Weights of a small GPT-style language model, trained from scratch on English Wikipedia: local attention windows.
Each number is 500 + 50 x the weight over the matrix's rms, rounded and kept within 0 to 999. Layers, rows and columns count from 0. Numbers have three digits each.

# layer 9 MLP up, 1024x256, rms 0.137, rows 773-872, columns 0-63
477446452413496512555563391520499524423502507525446524541525528481492521551492493495475522457458519447476548533475447474574512451527502498471514561555498497529493474569478449542451503549562470
416498438522410541574544542486441517546464575558516486499440496472540516518533422450458564524564531486413530512469528462437536365423521475605511519630584445469512423534513528509509420395534469
427485536557511505562435493533434439455545437455584435500541489456562547517514468440607427412495519483523529500568525462368579528570521517622539551491497514452576505493528483491497483485453488
490516384447505535553544489443527529491433458514525459491442460453429452531553465447505485519474480444518529506513486443443472421521524527471570491509559455497566533489466490513505568549459550
555541465488498498479483431444551547485453521497443461451615496441448561511425572517447485549536487498498466477516502408492476502553506488484517531460550521501462503595529409466421570485503458
549437483500562483580518459478587494512429570535546577472514567482478466533533576565390539412507364439441487535339517519456538475567505537438591507475502516448491449422412415499499457577391529
490430455530510469539467443448538529476480484464429434495568539562448463546544519492424519428410514506474485584525414466463523511481507476490471538476552498476482423533459555455494420605533533
519450497461364650428412505409477587491459442532578469485550515474535545619451362419527531459574432767373458484447496588457459404504588573461506545416519487396456544514411569475576477536600531
429549543498518489515503450488470487581467589549494425544422553523543458485477585491541472529521617491576489469547605558528562455497523468495605542613464411593573413433582623538475594503502504
442521491454451455533503527603611480526497607535431495493598502461586559556583472450585506463591530534479528368460509459514522473406473506492503532518387610522505556462454446406473541583450442
467468483523527437541555503471472508447418547404454506538456601422517339494486423550496470547452463578533468432443430410577580434478534529435557526502526519545531465497446504505545495576461527
529487408491528515486518595526532452495499429461582530497520580524458534501548525521464470485468459498470414502488464487543561568465509565516514568521435424539496515533547545518428410553547486
485551422450506490525412534426490566447559453500547496465383568513524462484540638447478530596563428585357523481415491455505507462573473462640517419491492546546442422523452508470515438514349523
498446492557514486440514404454469512377504403536489505512521507478536575524454600462476502422455512550543504480440477492504409502550510522525457453528491451496525520487467475527471477455482579
591451416525485432501496510564485433568457455511521626467562384474477579493464538464449477448502469415486481542416516538495516571558514560516451529516587459517582546453492601518485527424537494
527520561445505587500482634458516483399442497494557572580484463372549564480470468502454469631523489546545513467501577473482514437543435473482458498510476464567535514490502487455435438530575478
508442579526636436436443488483519413476420427578536515518428572493481465514591475560502466481534501481547475556565516513475440490383484545491425541528484530605534344507502503603451494510552551
524478608528454467512565449491509490502538476424474461457379506497433425480396454395462530561531510478526480504554531532499495518538480466528514475559402433529591621498524555473490519468559610
525440486556466447554493435532458472591503572460525437415393492423476470566557570528455550419562626474499457585508544540494514537560402507435496518465468361528529573513489559469519451557429523
424489444535549562538483476534490491536506446494487400470514454473524502596452487581561488592461477523488459449472343553511571394501548508475571586447567497469462394440535550442508410545341472
512465453422454529425463556527510492415538620533551418429505485457502544531502456463455589442460477413564531532427569474514483431527553529462568517475573468471489484536490543436440480656452477
546543480522536539494490455499484558505526494547545495541532562498454532496485471520538474478518386547511533417465507507494546553442529537555588585529500447516495547577491564487505498535540531
532485518502429542605523438471468582520474524551486410480518354406565501483537550460408530464538607569520514489470518462643508549525411485580544425560553460481461510554409446506472513516604459
537556489330547546499512460418586460526504461530510547384618514412541515500440526527565450544467477455477509499556475549448525451521510459454526435483537483463629386548484444522430528472450506
549528498478467516519440504546585595466471464489405529524520535490539538512529524523456500499500586472565528467532519558541531577409493506430446467487497528439519476532489543516443456442453456
571460452466577465505458627505549507508529522614460458508470463529500510476543496508419588432510422506517473544487554456501447500430501420454501559491513548544488570537576525467437417535456486
490521529486495496531491457604500426525442477513508519549461549543574530490453560364453489438516488559453471473502526466380448486524473452504505587517426473513485508521523494467560460482571493
422486472487534538619514504557466430425443413454412485509490531540492534479514471438461562528525549489523579504446523484472450599502463500543515465521516490549578489519464527453482538406500501
530628506507548512523506565421427524413451533494452390481467467543482407481451391512413457517399553503433504370512521445405469509500511478521504516517503433477360543499562450571499518498501519
481489506549474507484501442501552458534522480456508482389494490472527544537443528480525443544529478528496443505528474518433568508436550544444549508420431496513547591434575456476552511472547540
568474415635484498472416490452553410412488497427472434492464520470551453563430423518421480448500439575571498529496544574552488561458560508522454527490542465518487610548504483564530442504538503
520503441477483506459532548369462549540409361443458570466536502457531519420473422521497503566497507557497510492500461530605494425584473558452555406458431566572517598488447406590458477518442560
535506499458455471613502472454483471459468535516476452431489407460499529385448529560482433529549440506468474637568532514561405389480463500531424466472496464473544515511535494486481567513536454
435446497524508613485518531453542445460553526463509594393543435479446530542559533551529412419520517484518453530450442476471510510445530427531533453439502476451557526534517410568570528484485495
540505519458396547475461518548471379425523496502486484460485484495433533487530537428530441567538508514485537500497546476490524506507503532546475534502507522562490485471514513450498539546512433
559482460483531511570431516448540495548483427535484517517547486506545535491467390505515551511516482572393425480471472552457473468523475443483538533595574399475446515424452506548468545521518488
493566479435508438610541506536520485496509483494488481549483541493528540605518488449487522478602484527452493467607515433465546458454488535512546545524513418590462507460505490491547540481437472
438481452501538500502537520446511461448544482569511530468559533507454484496533556418460448509534571554496564452521541504463525466476466496487549445447422409536443518465484500482525539515544560
535509538548508494506533524441427577519503510496570504539523447534558568503574542487574521451589550507464484512467552473450449483507458517507527403541525466472438502522503607523500434544508538
557472466519495548569501486517494427550522475576580523418512451540560410566547486487461500505477537555457530463489493566481583479489584565507523471518457505421563607482596464427541518484453495
488462495587564524527581497469487507496567503582546519440532488445469494481531469509377445536487400520564453515443509508516579513468470424478470536495619511562481536576437620452413535438498480
418607417466477550510573477467529492429418512476493417496540392504610500508461495475505455621426480445575504505525486452521491530430499501553509539534509448418522516508455425395460516524529638
534527396471471474476522525479490492462464364569555523468355532497421476480437523577575545427515534457514520417502498509532400451478541447530440584506540568498411435566500499461423438513435442
539467569508485536541504397523538462524580475486488540418465469479528575529494480501528427543511436477520548527509492479448413417418516537440537523464498494518447404538550570489461494522485350
532497456458437426501523450434559449479547511539467493502485541442512473552494556592384514568477459511539601562411580524440568504452551573551455502450521478557589471518453531510565574464477453
516519503371453473540498481503534475553463575647544391530542550549477546437495557481406517491544522489473469477491442583440627416505471511551494539428441425459415502508551488435405497439547446
520614460490493530500545441435528516489507587474479494515543393457577496495567448470436568391439456514532485456482467487511518563527514491544568536535460467498530607492493435518534462489468598
463517452509469562430573493468491512423700421580501502564494492449480567497476522470575505506409477519539563504515488455507451566399501458495437457516497510512447588496550470587404510545455552
451503536508432497456473439464498473519521526502488446551491548528587504572478546491489578450441534481501529526510503527542505559527476517576554613566451446453574487507473572511471494494459498
547455504438446521490543514427499475414481430489504525493461528455457414413535551589491585545487488499573489520489446442416543383540562467400490557524377513477470380516557549535471491490507453
535511489679540397525447498498518609445591529527495442401505526510530559536499503566563583474535478509510489433571597529456494492548589537520553553532522508480442431334472505497482489588522608
498448469470496470534483395436525452505535532524451482509460514469512484480516451440488460535496497455573529468441478440505539500558477527499428502514504423448484596470485478595527484554444455
509429497527534564532613380534526428467511501400465542551524496528545533612478549521537476536395569494529543468547494499448534386581510550499504434628514485434565542448536520561490507544520479
551472538516481474505553500549504498491463499551446478522473454490547535530470500469536490430496512502554590448513467493526487492560540507435544471461558565516539549451493614484491473427495517
455557406386579502460493520491438499536424505560484539515474597542572463465516458455391430596478525487415433459538470498530531444552578525471527575478489438480426538477483539471448541518485522
500544482523501520593489466450442491547499491474496410489468489474491503502490461563591511489556436482523575559468516555520549464482511498613425522458521500511476482467447548494502536487541476
446481547517480486496501478508481491487526510497536523491487390506479463453426557460600599535495539515422555539490545570515420523517466538492551478515443491579456436550503520532483490587503467
543527616501426573516518495571485490530521511502560468539477460512587595471534438507460539518463528511525498549510493497431390499426487444525496536502479551526546475457552475403514477566542492
503441533588485564450473543435462440600482482552523543515503528550399563557438581508494491453490408541487488461516521407459487472523469545434494490467414502529563498457592577506430362460543569
563480500519454435514511545529507478474377371517572458482515485472493478482550516587525466486484529503599462537492512506520484545519526504486550524442535459429447453467507484559487599524494548
432467555436490523574501482549527474531575502523448504524476545482514514552467461511464569539446463517458496499413555485495563467488480540478513519487500584472484448518454611425539430492466452
476531521539536531460459513512493488432512471508563482532475451526509529576440520522497572476453505482477604519478503494555501483486496544505417454535513565478467610574493563468547496502479574
553514463423460557455582508471513512451516504432523496596499537573496459457560551482484446503610552471458555469533503537473554572521540487496496508442454495421490501462477503482467520443539510
479500534529467447424476537556468480474487480499507461556476583440476555492471429497552505533518454444553417540467516522473529452503459536473539516477584483498471561498563518499426487532474503
476465492524497662473485438568532428519424412430433504486483475386492466479411448493527584503536521611435449452536471552474579500508555552507467564526580480601429449400595552511404447472615609
477512443465426577475556603531501515511511524485530562484502534464512496474475430471511518535455400443494485517558557507496473433422483520492442566420572519490486515456464505488438479567498584
470560448467443524519476461445490546446507527454487501465535487477453568570514526467431497539480413547467536485515453553486541503525521615484505575514531457554507458541478582511504469474592497
465455484510463499621515382473464457565557462483473537510495511546485489437537502470488483532502464494472486520533522520519433473548574544485422558487600364516440557415508465432506470479549452
512527451506511512565476560523524414561470552440552517513503580536479586574585514528554495533469461433452389478453470511535494497574553535475544575490477486447591582459553465510497471490500478
524355517527440602518498597499619542466440425578581552631599464456492511529522525489571480450495507450493614520557443491475406521559557446530568446508403545521493403462550439498531552551503580
522527563580507505497477453497467582514430509569455513414571522398499549521488529595485522526542457510490531457626475490490547523428493506478421450485436520482494486500459515457453522526549512
557399507512496546466575541436455470378424553511493450465465504528521487397487432512424449506528450477506486572480515485451558484487504484542559552486466496508538481571504535503500491436492515
480510436477454496430525494423517493482434512510475491564469588534486501480501404516466495595492514520529471488552557477546487411439500424478549511430380365449487405527484584495600484451492496
490477458499536552538479472425529413272537506472494458552463476437543503383506456434512540509530505480482400566533492469533524498431496475577524468421530487359470424471454530484490505490572612
618524495475576571461440503451413431455465455543449494538482485496462501505459602558507480518555466436466466492486546478520518544575494486560461486414412542502453516617465510482512524520484552
514478509552450466524514499501460459538526495464555472549469558561484517506554454524473519462540540570574498530500507534488465412461492459519542485522596410475425558460580541557421500552492454
635469522502443466505494462443479480574471459529577473521550506404556463542572415532463545438320469421434549477522472459496547518397540489468551588479554481487515472469465476503529403617490535
452518507550497474427470519489397517559455522572527468476458516538498530450543493536529424491519477553499544567510551451497499484502532451562364545494499476490521547449463482393442506462491506
482448495472529452516579596548580471423534547453491484478532566543530446499551461495520533502483539505506469483460456484499475446514445543526507495607449410541364552450544550491527521526502537
603554475633550399466417541490465451477455472498439518530549500464467385497526456581499511561502513552417437451441456493609540444401596535408590425462491461511460582516521515515488567521515516
478558538525602437522531480448537439477517465481545524451478479432516588584524467534501527489555544472589538484448438455475471445450535459519599529541606430495491511507523521469526497572509443
434520497565610434570595486420530513543495521601371604517462477507445492482508388528532532540447527511449548649510438510427479451438529474497552449491550525408632480480474493521493419522380499
432440461553504547516487461545452477385416479492523448500565394536525495484523480500372474516422531470552549490451519451514480584487503533442558415549531491471403474464445562457434505405543513
463585460426469501462473604442456539514455506548583450479591519459468471502595528455460474467533481591466491501495527528496451495548503460474530506534469555478508550549494592577446555472467555
500409562528617459579490408422573476486501504583442485515396440489505490454569528571467487513515541473533493414447513462400506526541556392476470485577423568540476423467445604513493504435524515
437579465453481479555505494459519504488495535485476458502487519525462527449558549513469509477560417446421450569513496499527514463499540504444529586492413438498453561489502432482556462512547486
513504519411507536522488468565502635557335471446467540493532468477456495477524472544534407457474490455484473523513380429554519472486536494498629540468640526488548507500442479520598599561528501
532521498530517509544461556549466479403430469515507503554460562474505463506520436483431460583521440519420499416543455482432425523419513469513507520427483436462468603518507495515500505442410518
503562519597516464491425465495613486470461536467495490618479476521440439482506475473490537511507482541548421498553472550499507538513544456470530439516500455417492518462466540583545370414413470
502573452485581472442501560482521567519522564534459474468474476513423450443522500509452550531467433437471400590459590479523444487556497532395488411630473507514394508469467572597634469498641371
508450592497494540481497415432532526469413453509596534570459452505502502489498484566458485330478554556576332539471561402479423467639452596494464519535314489483476433492599508466373508494528517
536516497539568532583550489498493455548515517578501508539494537532493466506480577522519530534478534551520540495552492427462484564461529485400521459400505364466514549459493501467540485470600519
509491453421479466470552493465432497467547517473505468465566582502471526571600524540551577516491440504446461447404480489469528533516546445475473512488508477517497460464472409539535469512464519
532522528501499498510514440467523447453574532492487489448617571425413474513530570505528450465519512512468468491506456542539501534513512485513470494503590477518496522523502505472533582597491521
560489479437450536560571555492475373599409549541480490534574553499466536456517502472411567544558545598601520427582475556556553514472470389532474437472516478552534492478465512563612455449462502
546468514484552503537539540534448442572570507545543499529472481491499481534525522500472469514572470539506465448486542525452495543513550504439526473428473476499504491413482533514526466483543511
569578538532538505616436552614393451586479530617558511473568523392464573453552522678500491562506487540585619439499598434513521575504538480439584482414432638428482467519438599420596561565605414
466467523491460526485461497538499482452595449551559505502468519517479499527486561423424472484439461427557622436543498531458548432375515603516539560527524510555476502434475488541591459443421540
432540521477502425553529445517549463381441427432552469487480487460527585533513476540579483505527623517602594476464443520363529465587541511538604459466537514579488505531438481525514577550527493
485527457479485547450468430420488402568515433579488482559413535437515531521443526562413509548504513499491485454398528508597454436559450477350508497483490524492455394618440458433504438570584585